{
  "n_layer": 10,
  "d_model": 224,
  "n_head": 7,
  "n_kv_head": 7,
  "norm_place": "pre",
  "qk_norm": true,
  "bias": "none",
  "init": "uniform",
  "init_std_up": 0.0527,
  "init_std_down": 0.0,
  "beta2": 0.99,
  "train_tokens": 192200000,
  "steps": 5866
}
Each number is 128 + 24 x the weight over its row's rms, rounded and kept within 0 to 255. Layers, rows and columns count from 0. Numbers have three digits each. The size before them is the row's rms in percent of the matrix's.

# layer 5 attention output (transposed), 224x224, rms 0.0671, rows 115-172, columns 56-111
078:107122117150113150082109132165137143078114108113105148116137135094110135124107084136124115148128120071102081137138109130126150133144146120156143140127119131136142144124
076:147167135140116152099048132147125130108074146134125131169131094121125078104113115110079143126146127169144121133141142166161141096122158112156101135111131101124162092157
072:141140108093109121121099118108147157118099162156147155079134093164136093124167147115101150135127140137144139182134136158102144136123137128143094146126113137127169098169
079:129122151118100164065143105140164125130093136094131097130137086125128145118132099087146099110132176113092146122161183177093147165130136085137139123125178102161151136148
071:105167076123141129117075140124143133147135167137110129119105145178158127113153165136100179099137173193133092147130145112116117145101116144147099159123113105145104108162
076:140148107082124106105128166162153128108130171140094131125114116170124096120139148071132111128147133163130172142152176146143137156101114149130106160139132089117123087140
067:119124103152173126136189124120129147151163137080155121131115139095125163131116174163136118134121153109134133137136119122144127132137131133091141084142123128118131152072
078:162123095081120118130138153119136154156187079142151101123155110100149139122105130147084149097128124130067078139143167109169156141123099143137149121118126166148100134133
072:149111099134093143156051105127122157112156124091105128147125129111153134112113117147128149156123117088122111112116167112109134077138150120159100107123115138128118175099
081:120112182115131094134126092086133108141098096150111122112176115159152106113138168139124135129127115170121120145133069127110160142145101130127117113101109119130125106189
072:132199137119167151073067100101121129133105172112104131190122151109152111140133153149090117101114139135154150136114111118131145090099110160162105106139126104086180122116
070:133116109142106064129133150140126113089133128128115146066116117150079116139149111080131146158140097120161134140114115140110173121111155131109145173124118145108155095118
067:155105105162140135130183136165133147154160145112166121140122113089123134106115134141148084137136185098128138104141192157142115129130140150098148096097164133120113152091
071:143094120117101120098136104126163082150146151133119149117153117119143191156123156179090127087092133068103163129145126133160104106147150158106120144121148159161111120095
075:109191119158151143130127144158097142157128116119136127159120102118134107111144104113142125172154143185165142148116123143094139159087141129137164054155153112098148140147
077:098168082130144129159142120130085145137086144145124121129147118134118102085184093090179094134186110167122134146095121135097151134117106119133177139154164113110114088155
079:088170081183177138117124120136099137140103122117121083182119156147158100080128122106192108156161126148139135165094131117091162113103093120134143107145142120100138116137
084:131099163148100134121101106140190153135210121132166113104121131099115120170108124108100128125099136093120078101128124136152098136164110108117113129140127150143129157085
084:141134143154126107095152105127164121111169147134107124145116132125115088132133132083055107138084150103115130126139115100108112143155157129121130118121183105142176157120
080:119148116187141139123117123147112165123117121112119156142079127149164078109111141112139185126166137134143141157125128096118168112119116114083129112135133135135181146125
091:163125164112073107118147142141191111098169130113134110135163121141122168100150153149081164143102129140140149143140120157150099101112118104091107131125098138196129127136
074:144079137094093132101123153135162110132153127094105130100135117146113183167105147189108133095085145074133161117156137108131131131126142140122085147115096123152098130099
080:114112148116139101108132142108169099164144129127086142150137118154176160137098167106128153125117113069120160153134108160148155127139112133130137120112126153153110090118
073:111142086084161130146095125123112165150121082115126127115169154115124112086133133090124169167128138148122072146111143116089128140110129143128133130159119161117127101142
080:147123140130118126151156114147167133141210147155146161110149131175091125161141114127059150148127127100119135116153138132154125121128162117118130144160107090180132107112
074:105188115132167138128132147132076158153067137115087128151096127126132109122114107120149092161143135134125100146114112142088129139112118131129137107137152130070111155134
074:157097169109126134114140116098105114130142116157152147124121143134105145173147115155115128093100143120133123135143098113157109148194142115140149129108106121158122136083
079:124169137142144135142150104122126098124155149107148107126121143172096139170144163098162131135174098136094175143106139125104148107111141128159106112107143095152145109114
077:117100123126141165106074133154153130146151091093112108094120134116142149116126125121101092157090164139156130183151140125177088137139111128128127099159118117138107138129
070:094158105170162122093094122127112119105065127095146111130102139115117096091138127086170151126153124154142064119119110122116164123115111114139119147147157120103159134155
086:166104129087132100140156111124137099130130150143160144110156138141121165199140149182135143091129107099088131096139117115140124120136144141146103145109108145159120120120
076:103167114103166099140118089096111093140152131149091105144121126153117139156155140079171102117133090135110160136099115158148157145119120152152115162143151137155137080142
081:138152126130177115149143111154111162092090130141160142137083137101098097123139132090163148100171114145119091104130094078139134098132129107162117161109135106109128119129
083:159071155085100103106146123104166089096143120129126117100149116126123163149137150168100133087098152096095126101167125113138124129134165154143084171100112109174152137130
074:118115145093126114084136125141120131148160107123104123125135134151124126176109094107168097080122151112134143096140140145124136174152137116147131115171143104112110121103
082:147127118107134069165128130129098123127148174179175149121166168139116135167092132107118158111162135118111123118124108115116131142122156128167151129138101102153136101134
077:146102144102098119130101119124151107129154133116133152101156129118128181168116115168094153096075107074117122099174100117151100128138155109143121178121098137170112139132
072:117093156097159165100101129141149108106109097088076108089138149099150143117121121097127106142104154122100076119132151136160108144106118150123112124126150138105109139134
073:118159112153131131139127128115074152107061120132149122121110125094147089137131160141151132129167117139164117152117125121102159129087095143142123116104147152116132147134
076:122186116155116147143137153151103141111068125106143122133087117129148109077152131099147137168170121158148125129114126134111133152117098120116151109135156127089131155143
070:101131130138099143120116134137172108152135121128155115131110094162111113122140134147092155134108143144144167139169140162108183135129128156108130115168111125138136138111
089:136110138125102155085142111116127154143120146124101133158091110098122135141150144153102108124111126118116121128100109149138101139157128109142115081114152145125104160142
070:115184142158143117182130137112107126139117131129131099133108135168145101121087122072171128160139120143155143132112104112132124137141095100139143049166131149111143131095
074:128070133113108109126162127068085148117135119139071145106176154134136113126095115144138106153105116115117121096138130148164104136129104110074149151108140095147153126134
082:098184088137129127113146139132085143163069130118133130153116111115125111085136114138168112157152139130170124166114144159102143136087093124125176107154123143112107123142
085:122122107112168147153101097128115114141125108128089139132088118095110121154141091072156101116132132093137099152085152133123104160128090117124121122139126138090095142153
091:131107115136140078142126159141119128133128124125112164120123092162110142143127157081152080163133130110125103138125127117172107134102135135101118139100131104122156126101
069:131118133125104121121105091107153160129115170141118151121100164090109122108104095125150146104091139152113092093101139084142122115129129109139125085153122161091150155126
088:131162123185128073140134161093105135111124136122103149145131081171098124129121160069120061133125129112129141130140120133146115114115134113104146126107144124137149132125
078:116140117176145119197131130129105130123120102141120133117121100119088141149134115086136052145154114115138124129117119138139111155140112127124126116097173127096109168132
090:154143140087083097125122113121103135119166123108145126146164149114160132131145187072125136099160116138058121122070102117130072149111139173088101120134142110156140101152
077:151132129089105105119136113126160146137111164129130157138121186106120145130112104157102168121108125144111124105130126077133096119125117131107141105150124161122139100138
080:132118114163146142132085111170130127112120105092088129123122116128121118122130097087186091118138107091132115111096129140149126117142115128127125156129150102108104156132
095:133164119118116119126105109113094118154127128124126129180152155169166135158087163039078115104106124109110144109139134156136088102096125119154135117160098147148106120111
065:121128085131146119132108129135094121135160129136131121132146121137107125126163158094125103109167084104134117141110128142123126153149110147131142156149145131133097115154
072:123114096147111178132132116134124160160151113112140129105123150154146116129104096097100105143105126125085120093123161177135105129117111097133103098129124098082093163108
089:116126146131132145108137140144123105136128135103138109142118121161143135111147159168091162163139154141174164158112139134108177139154131160138152146146147149177136079172
082:135120124147160106128105074136113134133135117134125147139110123110124121123142140075205053114168119112124089131124117109141091130137114143108099119128144100128112164167
# layer 5 attention value, 224x224, rms 0.0701, rows 116-173, columns 56-111
082:106160124104119149129133118134113129132110125137134064128164141144138125131127123134112122115114088117115118063131147115106073150127094143130107162109122087150091102115
081:156130100117121118121107121133139148156070157131117123186153151155139142151147110155101118105149133160121108076106133138147112104131104124141093115135125104142117120092
086:141184172118153181132129109156134091093134115166184153129129119150179093115144116145109149146121105143123129117166103106094134124148150141164144146103134144130101146091
077:111094117119142129132154131136105082126106098135127080140133180107107128143143100127162119162163097136103111064119138108120101107148137127127142099087125083094119088149
082:116143132108132175124157127108141106145108156169167154122156099092069119116141106136121124123137087097127128095115116114108119165186168172124157093104138147152107113106
075:153160164109144129114131116108092147120127144130136147117104085135091147106129126109166112127121148116171159168102144180138140137125123102137177161127152115119138122176
082:081078113123161114109128159145106098116125142131108092152078163126108153157137130153133100133128096139134148078159122174097143123129135147105121120079133140139141120108
077:099120081137115106106137163172098165112112112150122110105077150173127150130146108055118129100091110148089118122147120153110102112081144120135110140114107096085146150112
087:118102121179145126155127150116168133125108146121114128128146155139184109159116143139143110153127138124112143108104139116129106098154092106120125081166121136102142118112
082:120120112136123105105103130133111182107135135143135092114112113143099133137126151086114121129088114127113133102145105138143113153135123105151144151085129152116122098156
079:142101135137138121122124099110134199126095134161143174171156102102160110114135129126106084105158127121148109150158120124143154095104120103123150095144155137165145174117
074:141154122116122103131115113125098125112170141098146167178139091080083155147137109140139118131110143118119112159164101134093178116154178144112145137122132117160138120148
085:135137164081154089116095119165093096120155121077095147117123154103097111085144141104140093131130140086142114128123136137070149153166137153115125150106168112104133110069
083:125105118126110166137139126102091122158120095177117092107138143141135116137153155100120146141122103192150166130143121153167140088107169134129115130152143162143139135197
084:108077114122143171121139128115168136147137113157119147129144173163156138131106141172097190122125114157149123138140120173123159132112135133147075134149083155126113115136
087:144139113120148143136167129090170127133142139166131135117152164102159112084143119145105167172160141166129170145100120138178112127114117104135109092125155169124149108125
092:135135136117118121142105166155129097100123130073134144146136129162119137160104124124138059136144139096103133113177118125157115105129125163109116122119163099104115125058
091:162154116121133140143114148118089116129134130109141121157118119113125170153118146133153084143146122128130095161135115156165133121143123136126145122135141140098130149109
086:130154130134104145159144126086166094132118151146134126105196107094077141078128107110134088172143095172144117167072109135170099173142074137148137126130160144083125112173
097:123124149096156119136109087139089140098111141096156138155076130141134128162098137112141106062129125071091137152128126154141164131163106148150155132126150133128112094127
081:137183167107138101122101124198132134104095148121128154136097107123091131147100110116138102102120160091125122132150122146115143151139105130094185144135154089127138151101
085:119180136101138136128105091151122152089163108102115127102067123095113137126115101152114123108155147140133121121137147143071119143130110154113088122130118133110145092107
079:133119123149077149129163134128155048120120148135099156128081150133122095139114138144099132122137148146100128131126140139165158158124134140098124109125117099136123135134
087:107124140078121142148153148120122122098120107097166097143124115149118166156129153104184123099146101107111104181118128122125114137171119144122174119108133142119106160091
081:133099124160104145102135152097101167134113111154084145132149153093092105109137112145099179159128107193149133154137128114155130102085148102167102112140123158109119150185
084:140102129108096103155110158174155103153153145118137144162097122157120178164137127127109109103078147109102116123096137120100129107152113157112162157150138112122109110122
090:132162127100142120152143110142157188122106118118160124156132102124115107129096106112161153084099130123157138158093137129117156115132133132111152111136126152141138140124
088:159149113139117120138115111104133173115121149129115110103051138124143112149108143095127145111167138110108167118155135145122157113140143109144120134098145137130137152119
080:158139096147097159125122160057139145120135113163117152108158121166140097127146101152145138152128135186104149086106158128173091122105147144155093105136105169113138129160
089:133124155119116095133143141167130139105166105095124149146115091138125128137131103125120105091096121072154095131127149137111149152143083136132161168150134114158126098103
084:136148120145124158134139089130137180165162107130148140128118124145099140096075127114120145078118151154153125193137143175055159114133149168112098138143104139148099095112
087:107088094132124118114125154065162156130123102113108141151192104169112118125097096133096144145113122131132090110106138125175109091113097124140112095130083120117118137172
090:155156164119130129138098132175108100136107135116157121160121104122126123121127144138150083120117141063120100152108120105100147144148078107136175157132115101145118130116
082:146131170135122126123123101151156119104145140150164137113070126120123144105129145118087134161101172104125132132172140154080148108126126136101132152084092146144110152145
086:129126120122112128126167108152123068126155124183127100148120076158151099129147107151099140107118124139128115142131160113086159158144112150087131121098125139124110118105
084:110121149094132128145107153169116094108116104092089117145086160169120120144172119138143096123115112066130084082128137084132153144155089145119148122128130090109136124073
081:129182120140103099134116195126106206135136146092140149135094136164118094138128096134135132149135174183151142125153114144141095104124168109128115123114149099111129128155
080:132115138140091112148130159141195147113115128157118115113204138091113115076143107170146115166113133156139118130143135113134125106164142106119119122115151172135151109199
084:120097108145142170142147133100151167142121099161130121151181129114138116151097143159129135114158092193126145124111128109165147098125146110165121096103105166117142153222
081:150140169135118141144127137133092120109098143105114125069109097114138125137153112129151124160159100141116104147115121155108110152126118137132149119156168123114138116106
094:131118135142118113098065155145085118145137133111117150109140163172149200132082137107156096085135128115134147123120114140102097111127152141138087146112097119090169103141
080:146113123105118166171143109121168129112114129149131109125157121087125110134117115160102094159150161154151141162121148081177148093125129134122118137138150141135116123158
083:167137135150114144155153129166151094137163144095167131113119149090138154129161114116120117164147131119156111129146112152084133100080181141166127137133122118092115124041
090:093122120137120138153145095138182159111119143187114144106154152099170103083153129136086194138131110194117156107113117150129159085137147119130081131134136172131138111175
099:123107130101100134124152220135137118096152145126125132091145163152079171119107152116109149155100099159115127136156131131093119095128154128168069123120115146119134121121
102:108144098142175130129128097159154146125108126142127108130092144191129090149142120121132162109125120127129121108173141172150150110121181181129172126094113116133114122173
082:161158138162108134134117142132089164126151098131067158135123094101161125112119121124154094171159129093125153121102150091121089136155113113084124118129180145139141181100
098:127144102139154145099128089130134148108101081133156087115110118174155105102118127111137144104122118108125123129188149162113146143135162181134177115098113126115127127165
093:140097094128152128113114135149104140123110119147157115132125158177158115126121155150100128095070109141118152160167107115105152074139190153187122146117119138139130147139
097:161163118084169144096138144122073115156127136118117141106116108109110142144132101093139144125118174174131159121137140135168146115150120117143128125112140100103126125135
096:163150115163090113106134120140114137133184123145084158151139096085123115122113114120125115131150163111157138135111140097126122154150089123106173137146167096154138146112
094:147142103099155151125124140131118143115091144109202150160089151179127165151093155142105132110129113148102143094180126127132128118113164129184114102088073153101103103106
102:136145149121148119137166129132128129081155145119138083094123073126118130186123117099137154175154145131105148151139155100066127191164056105100097127130137110097121082106
079:112078082145115164142109160124160093162111164112130169128103162128153136136096116140085169121110149167131135138150145152137160130089146132135097135070121137135156114132
087:152160130138130126115144183120113131092117128158114134121130094159109132147114171123143139149122133139093130135159108088083116152132135102109153142134145105116098115107
104:123109132075131130100110129119140098174107118133122102090094135070132151094121099147158142127161123138142130123089112135149108129135113111161119103127138122122115131170
096:129135121110141142127142165151142143116151120122167133124131148190140173130134142112096127124078139133115145124179143159141133087140169121154124161073084108125111130170
104:101100132099110154149134119112174136138124162118142124111160112105141143124128145142128163128095144179119143145124137110114103120155136134115055109161132155132103077117
# layer 5 attention query, 224x224, rms 0.0605, rows 128-191, columns 56-111
110:123093109123100141131116145130118118152101158182176108080131135141122104140129125127080158135136113133119167125147108105108163092113142123100152152118147138154106103110
106:117101110152157162126134154140080121132076124104117075121110140125141142142118124110073105195146128109124173120099107126125114104126136137117155140125150118111115135091
097:113189123113129138175139140102099100153107135076120111153134126104120129161147142089110136139171123147166118152125140153136135091144134146112127121128114112125091149137
100:171169168106178125139135149128152092104133183124142157162144128103100109100108120114135130111136118118096126109090163141189152095112158146162152126085125062137140156174
120:099101118099148140093139143145125127108125110138114101091129135140149131105090109093104119120133124139090159120099125147135102153116121110108145155076153148128159109112
116:105133189134092103185140108093154140162150098154128130164152119155125167130183155134154170125127133165156140139128134130146187134137130146145094110175123130137113138165
093:143161146079066081148106099124162148149103168127127174160155093124111140101119089125135132146160164179147126172153172126150129149157091134095155116148143140148173144164
106:122094114120155134112171112134124130121114102121116102107129139148165119094095087128105113118102099110082149096146108126111067157118135150107147168092141129125140108111
088:128145114133181126140151138176125136161193162076122115157115103157141104133170095114133174136108126121099116127128144150108119178152147148184128125094132141133140076091
097:159160154136096145137149129104121160111098109147147173106116152115112071130118157160098124132156152119149146113152137168130122095142083155137118142136139144092115139104
085:139133147101149115123141099119132125124196143120082135121169163118127121140155119169112143138115086101128126116148086131133133082133113156158120155102151127103139112123
099:102118135107125095121133113136090101131111120147123145115119087105123114152085181194123115148117110154119160123169119124100141134124133128125100112152119121120152169135
101:120128142130144111105139113138090149109151102148160138106088137153127121182108147125089086121093142126092148129125120137156083131166112103115105123109124123133148140132
097:122158156121106125164134094145129090135133087083103121108115117139071121133113110156118147108112126146128138088136103127121106174131134152139087118142140186134088124069
107:159153163113104100151094111123136136108126079131103118119121119124121126127167179147129130133128141136068140111126167139135136164117120131144095132101143115119136164130
090:087132123154152131148137124152124118156128109068157122110167107144115129061142104068123115142143122172139122161125137131098151136085124127130113116122132090143118159140
098:127086093139174115137107134102153140134146116176134117106094115149139101101126132137132148093132109162115110135167104154097127156084153124114082163089133137157140084129
102:144103107130149139104150148119125097146084108131144100054101153126099111142128072138096107167113117140106148131147081144109083147131168147098139134066112188131130101104
119:144075098115136179072143157125116094120092103120116119105145154135168105104100114118141099163111096096095164101120069143097095104143131138111166139119133114085116124099
123:114102106115108161103127149155121150108112099060084114121118147121135099103123082095103119157138116101126150145107073125118099118117114138103121157148162152075150140124
099:171138153129148139109117147097147137131139134189124136115129122121108164135112166133156118094135159137160109135154167133156148127158152116125139117125085087179134142143
093:115094134120109138059148133142105160099123100110094124120122120157142118143171119121122136149118143142116168161145104092145131155119178102093100126112138118125134114125
106:157128150135132155142125158146140147120095103110109075086121122100120081140118127111146097115103152134102115122091149138104102120107140142100181128123139142112161133141
129:082091093124141166096146150140111146121082128111110110109116123125171118118084073098108112130117116072074138123119096136119111146126120122123171155100145142098113088118
095:121166115115141132130142159118128133164132108133096160106128107139153134143191160119162159145102147127103141109115080106078120137120141149114145110119133152113123127110
097:111127148108156073146132106077115123144132132138153154098175098105147146125134126124141132075181140111145090168130111131132166130116109141141099178140123132146117124091
095:174133172177135150148105125149130097118122103127092135147142109090163142168123137133137132104084141066110104081104116138072129136143147164128130116103132093154177120115
104:125129081135141131137150127117092113114108119125082117185162145125148133112120186081143121130121107158103135126086092155124134150137112120165111137100131141118153150176
099:097136148091107139126154143178115114124180158141144145102145122134149110145104111159121107108138113127145107130108105087150100114112117165151133119130109127127118123132
098:081135119135132126108134134131139064169120085136154121105102156101110113144106155094118101177117127144121156133102113167136187118145139137119139156092148180129117178138
100:090124139130147075149142110116121096129107126197121129089143149130136130112125153179114157124132124120120102116116158157124133143125121174156093131154167150145127125145
096:112146134137127122143149082154129132130133136113132109123124094100147129085149119137076142103163098132127127197085115160186142114146113101146131128159123130138171111121
137:128105132122124141147156131144154109153123115121139127083137114132100121097129095135088143159123140106127134147121114151079137122151128174130154182098116142143166098143
130:109093132090138148109144148147096116126132113123124106082096126121143103150133094134078102139128096104099146118120106111100098125133119158101159157095128164131122107104
101:140089120094126125148145131151114102156133139133127104098142127153126139118129111144066127164122139116114123139097117138118134150141140167127154161095107132134134104118
085:157116130109123112152134119139144130138130124123156109114121128159131131132143101148083116144093135081122108110163148124095143138155135161150130138097106157151118118117
083:131081116089099154122124128159116132139124124116128125113098138157148132098111100139111112157126135115117127121129130147109094129133166144117168148121126135118100131115
107:132158159099135126136097128093139095134148134151169141134149107106108152148192153161136176101116157156162113183128135136135159118126130127179120115138071134178111114153
094:158114102151132131128125147140093180144114076134106141170139147078123109132099136112124133181120139122103159095075149110121120152126099109106157146103187127117145146137
106:074106109093138146121128133143106110135122096105127105079103121174150105106104132090071148118123088122112138110149075172121116122105163170100105148105139117095107095132
093:163132135108134093150153153050092101094145124144112145123156090103150137143131171132168105163132127086132112098101105137147133128095114106133121103161140116125155156136
092:136112137089100158150152134123135105144138149127159119115102166107141096106139097168082136106103110144115158134135121111130113126130113119111154112143085146150054096110
090:110098151101176124169116122099134102137110101134106131173164113140143121139166166139109153126135126114128104114119125200094076126100107147124116136094129087127116125144
088:095102124138131076125161133098109121104160107151106125188139147141194104146149124139129143091110152153123156147096123113109184164135078152158135094156126150163126112143
089:145111098118168153139126108178126120124129140136130128141106182182172170114150142154108161115126139097164156130149118132134115139117164116162134138135093136135159096149
091:129127109119117065162142155180088140164138116168117133146117161082087119124147135152122101128118088123120134118150140074140104117140120132177163119128138145178136164127
094:092109098116163114181097107134119096123110123086158124121110130186133072124157137105106120123118139129135160144154121109112169098126153151142106168165110123150105102139
095:097134133157113117124122140169142154156081143153115109163081158152087109100108127111080127122141124155135104116147119122106153107149149112094123131151116160106114162151
106:117150161143108102140104116121142093160122132149141113155156130120088168135130124125164127128117164148123111137126126149123138126162139112144110114136118116155164142147
099:146132150123116131171163091150170119189139117112165166119140113126116134109163114159090139145112167117132132141123165139091143144157146172145156155074117134150144105148
124:154159154146094116172095100104159125137128168155180147144153116128087164118149173176142159116119145147173099168152167134133157130118148121154116105142125117170141144154
134:131164164143117122161117108103167111125136170156155149149126136126127142139149176153142175087130156154151109142140163125144166120115130101156114106155081128169116118144
132:154159143137100112182115111111166112115139147165172164145146116109122151139139166165129165103107149122172119140129132121138165138104109121148109099140092145159117123135
087:113161162116103086156097114111144132139132113115124151123154152095082140143141163133134140084148146156127115159129130127129149145141118101191112101142112136164141104162
097:116070130057148139107092142148116147134127122097125151109097144146150117127098144100100109141095146105110136106122078155123112125140132155116138143100140150116103112107
146:147157146116117105154124131114163137122155135169152162145123119115095145149139180149171142113129138134177110163128160111152147133118129108148091114173095134140113168134
083:145126146103122109155121150138139080143116138154156125103106138131116152177156153150087165118108129203145135128108118133105156101152095158179113130140092127161124056152
089:127157169147092180096110179158108092128120172140121128106116153101134130147113129157109158119175097144139114080133119105124144152104123088175112099130113128122161138079
082:156115162102105116098120097100120102144166129122126122093094097126139141150088129153110147142107098170157157133123132131121120140126119132116097134112133145146094095174
089:134187104190087110150154115110154172127135129107124120163139129091126128103096137114162114120142158108110086105123115152122102158110134113122123128155128073089158150108
086:087113141143128121133126131129123131109113168144102138129148115111161123098110169110133147144135093126088134126126143147160110159135127116122109104130162140106113122093
092:154124149128126149141136128099140125140165101142155125096147104107149143157072111129091129081136110160124097136080113074137092207131091130106143122107132126162138114133
083:114137121103113152122126152163171118130121145089091139108057122147168093151145116092147091133113134132128139144139118092109158085124114129144135132120124118166159135113
081:080166158104164146173131133124150123143096117107108119146156166154086082108139143111105119127131182190135159110119157123119122130135123140123124149164124125110100093135
# layer 5 attention key, 224x224, rms 0.0593, rows 128-191, columns 56-111
106:150133186133141140142139127147098101121156179089119136116115146123138096142138113097127091116130160137094132055145136140127113107112110126119099129141153150099147163086
087:128120150121108127117102102108125149118153159090132123153124143124159163160113120100130085089121167151139162122118168173099170079119160126129098141171155132092149168131
124:131153142170098096157102125114137108117150178121153157151136099121134137146147181135167128133133190135171112122147177115114171124141136117147122109169115091142111164115
097:141150100136088110160078128096157133105135116115098134157167152134158136113139178146129114096159137155156124157124162092107135149129102115125124129146143113143140181102
119:100088118127129129101141146147116179159113100107099103114107160146134093101116075096080124135096105122056177128135103127131100130108132145129130170100182142079165101115
122:155147128190106112135128107094125090073170132137166165131157129119109187155108174142129135143130137125183113152139159124136136141138147115147091085165113095152108167128
088:135153116124153133106164142105117083094134180136134163148160134157126123106117131114135152109104125123151126081155139125133138176120083105091101118137099125139163186141
166:114120106113148173094164122137124130124102098141121121109124163132126095101095077109110135109108101118096166127129090141139090138115126143113136151098164138087164095129
091:128170126127176148111134132150138145128125088140082059105158115120150135114119105155167146137118148097125168116164146168143068160118167157105131139155123122107147114129
095:117134113162155111199107185124127108174107154107156135104129147128121114161137123174155141132117143119131089162092100166115158131196126102150121178135111142125116108140
091:135109127178137145154139102130116124117140082165118116093143104109176149184093131104125124159130075087126152119147102146161093155078121091143098096146132141104146138133
102:149108118154132138146087130124112142110103105147161088126078145145174110153102143109178101109123128102155130112176113122152102098083117125132146135123101125167133105138
093:114118123136116122104113159134104120144101140144189132129136140114111100116169133110135112123096155132114110031120074112124091100115113137148121117168120118148142118155
094:137116138153086182087104134171131147163140144123143141149143108135140146121140169155121104120159111115133112128128139166078119107117151147127113133154147153158168136129
101:146099175099133108093102112124158140128118126115112170153115134129143066091144153118162116139140136141089144118118157161118152151120132125165123130180132134151151144153
097:141114152152128139117117214121174096131156149123129128128127088103157106110185130179119143122138125147105114140137146112147078084130102107125117160122134106157124090130
099:104093122088157162115152127149108143167095111103124105087141116120155113115085093075109162122104124131099172085133096138145089138082145113122149188102115129114172127127
114:125082148090158159125106142151118161167116119104113135104116134164105100125102086127116104144096088124106167097088086121111102115090131151116152158112126141126149123113
112:154086149123132123129095133138093137155073144109131108129120145157147135149136120073132132134134104137093151143108065094116146086139151143127136151103154113093164135135
118:109109115091148148131143155127126109143096137095084134117097136147119103076127098092113122128113105141059161123135097147131110135121132144088128181102182158100151116119
096:127175123152117111102115097113125106110172143125147111179136162147142123147160158169148140085120114116140124139134168106148139162131129081144140133117105137129102134115
090:143133115131152138123168063124119142089155134105132090113134153135136114157132092100155151150114122127082175154127138124187129112139177100159130129154133112131150143157
110:112123140119152122129105197118146132159103138114081134136146182161100136072104077112112130086094117130077135122131124143140120160089150137129132155137156103084137123083
094:142148133058134145091126183124117157155113097130113132111106126141111086103119089111142123111104129146082127099128096110121138128098141166138144146107136143047149105125
093:088129096110133121139197156099142121175143123126124057129082172128127137146123087119143147120133143114147168103133117120149107161130137112143129160087085105159121142101
095:146145118159190161070144103115140091137149194165105068140135156118096079114135075132137143089117092144125161124166141131133127155085105130104127134111117146160122079153
095:114178110131160121127149139108155162142130115122114095104152161114141152095161075118149155098153139139141169085097154146132145126148160146135165105123129141130125101149
091:117124103103105138105115097098086120129101081126134118152124130103151115101128136104136126085129146108088131159159088097112146113122135122125137135128146120138113155089
091:109133107143100107187077160128152141120143146142133171075137115129120141111141131132142145144113135149108136166178095094108117143135119144152109105119138139149138126123
089:113078151148110117124089184101155151147143097116110159151143171102114124147103156117137115168106110131134134101171120125139125128119171144118124121116120108145168155096
095:123096147157146127167154115132155136116121118133109148106181126125144161134051107133134175120114155142179141137150159104129128091103111120141121144126160145097126125132
093:102142129113110135123168139099163112141163147113079099108119087144131118073075154098109140099149148138140129110158148128123120157129143149093105126142118152115124115113
123:121099126103115135116150137144106165138073135119116138096148126153196112094121095116131074157142095119132147094129094135130103145093119140114109142101139157108164109102
100:103128130110126132081134126131099174110111100124108122122137109153154107077108071104149114144138109119114149123123094134124126139092167134114141143139119152110158125106
123:122122119098138136124166153151112165124109087118073131087116133157149102102105084111108108165142116113078165094120070118115116125128116165105134141127150155098146078116
080:108152114142124141106144166156127134138125099136038113086149169130156108102098098102099139156110118152097129097102114125121111103127116137124133149114135145088123081110
086:127134084126114154088156174147131141132106118115068110123124115133116108088113103130094139161140127136081135119140110112139151148114133169109105149118150167066131088140
118:163161145139094081170112117148147137132183173125163150165133104109128153156164185123146146115116140111191080119109138127133146120157152118145149112109096097156094140133
096:130141133127133111132179125118128133102117142145126074079107149122184095082149112118137098139116105120108127130154102117135119172103131159107100145133173147092148118100
087:128168141104099084062144146153128172125130149155070159142133126128102110075132058152143113131142145112118124116155173121125152160129141139160154139126112145093146110144
096:139080115129108119179131088119147136116104156127155132080145119109130131144113136133187110092123129198108120148117156136141085152115152102122127111152133123185093162154
089:141166129125140114154093146166161161096119135170139160131123111162115117172162136131120120076163117153153058141110103123136150150120148135146112080067144120111153129118
095:157116137078145095131106078180141127127151115148102150120114152156122133130130132120155142176151171135137102097139094111175100135146117097145101100110119142158059086101
096:159183137104113119166145117153116149146080108135151091083125131121171152125117149110127109168128137128116131124150106128149077154130124134127101167141138116106125172138
091:127185091127143143133104143112108090149076128147096142136109085112140104120140106131123137141076144150115139153112131150104109131117153161127151113151117134087075140139
097:115159113135111114128119106110125104089137070110123113130130114120141133135136169151147096134122158146124127156133102152119146128093137134110091130156126110077131104100
085:137107163131152129107120134145135149162119126114117125093139131078098206121138144140113138166149132111174137118110156162124151101120104139138129127133107105122120116080
097:143127097096114142157095137118120083111132123146083170142148114112099110153102138117132169136114125134081110143144106144166131161154110151180109126122133147129161135088
088:125107116120137144135194140125116144113132110126090161088097109163162108101120119103111108179139123130130150122137113174128136149155095157145154193146110133104164125094
115:111100110118155129139186141147125126121133116116099125075121115157121105090093057124101126155132104123093131104118081125136097130122113169108138128109130150111165102131
104:146128119148103098162123113132128105124188161127147132158124125108128146172149162130105166112110163136153074127113207095136146115157127092121132118097080097156096128138
134:165134125135103089176098112101142114138149147150178140154139121123108176187173174147132161104112146123163086142125182130117143117156105102133117114126093119162105148134
129:141140158169108103159105113094142113107156151149171132170144114144121147169179162142120156087128144104162099131115186114129143128150125089123124120143093112139094122159
089:140128141148127127167112122116128135144186167149158121162137118114110188165142135150149159101108135121196133139135141114117107105153116112110143136146114110177094174147
095:102137122089132121114145177148103130155094130151061112092129136139127114068123105101126090148119120145103155091138108102095132145129116153111127129114132153094126110146
176:139152127139118108143098098108135115122148159127143155170119120109109149152165190126141143132127143128160077133136180132124144110140122101145121122116104099149082153151
086:137121142122138136181135137141093164118139095108137072153097137130139134152130102147106135086095130118131187103149120130129116098165134125106140153080117110114113109100
093:153087140122113134142143105074117151096103126135135084147152134155117137155135141174137130131131102118100151151141142114150114127135144082097162172134169168184121117122
095:141138102180132100114122100119113142160166107090134130153107145134165122116145143131125131141100115103141149112158135112160115170119157123126177144130139075101149119115
096:095114133183126115129148142129115098124144094130150126115124129126090132165111135142143084069152120092149168159116150137127164112162136092128133136152114139135136115114
098:136121104154099063152122122107139123129125157127144153132114125170099145133088102158138119082131124112138163155137140137144107130128183061082112131122149129108141178134
097:125149134105125094143156088118126184141135099131131108105088104145146112126146115129176136113132083097142092128126125145145113154120136106110129069114111128085150145183
086:133101143135108092124108101138138107139139144105164129140106147114138175149147094136138195123087119118140099143146143117137114118110093130112094101144145166151158160145
088:138103126148124096150132145135151151140104151126139104137163156127121216151139136117120100113126108095132149183134095135114156118180116140117144154091113103163122136122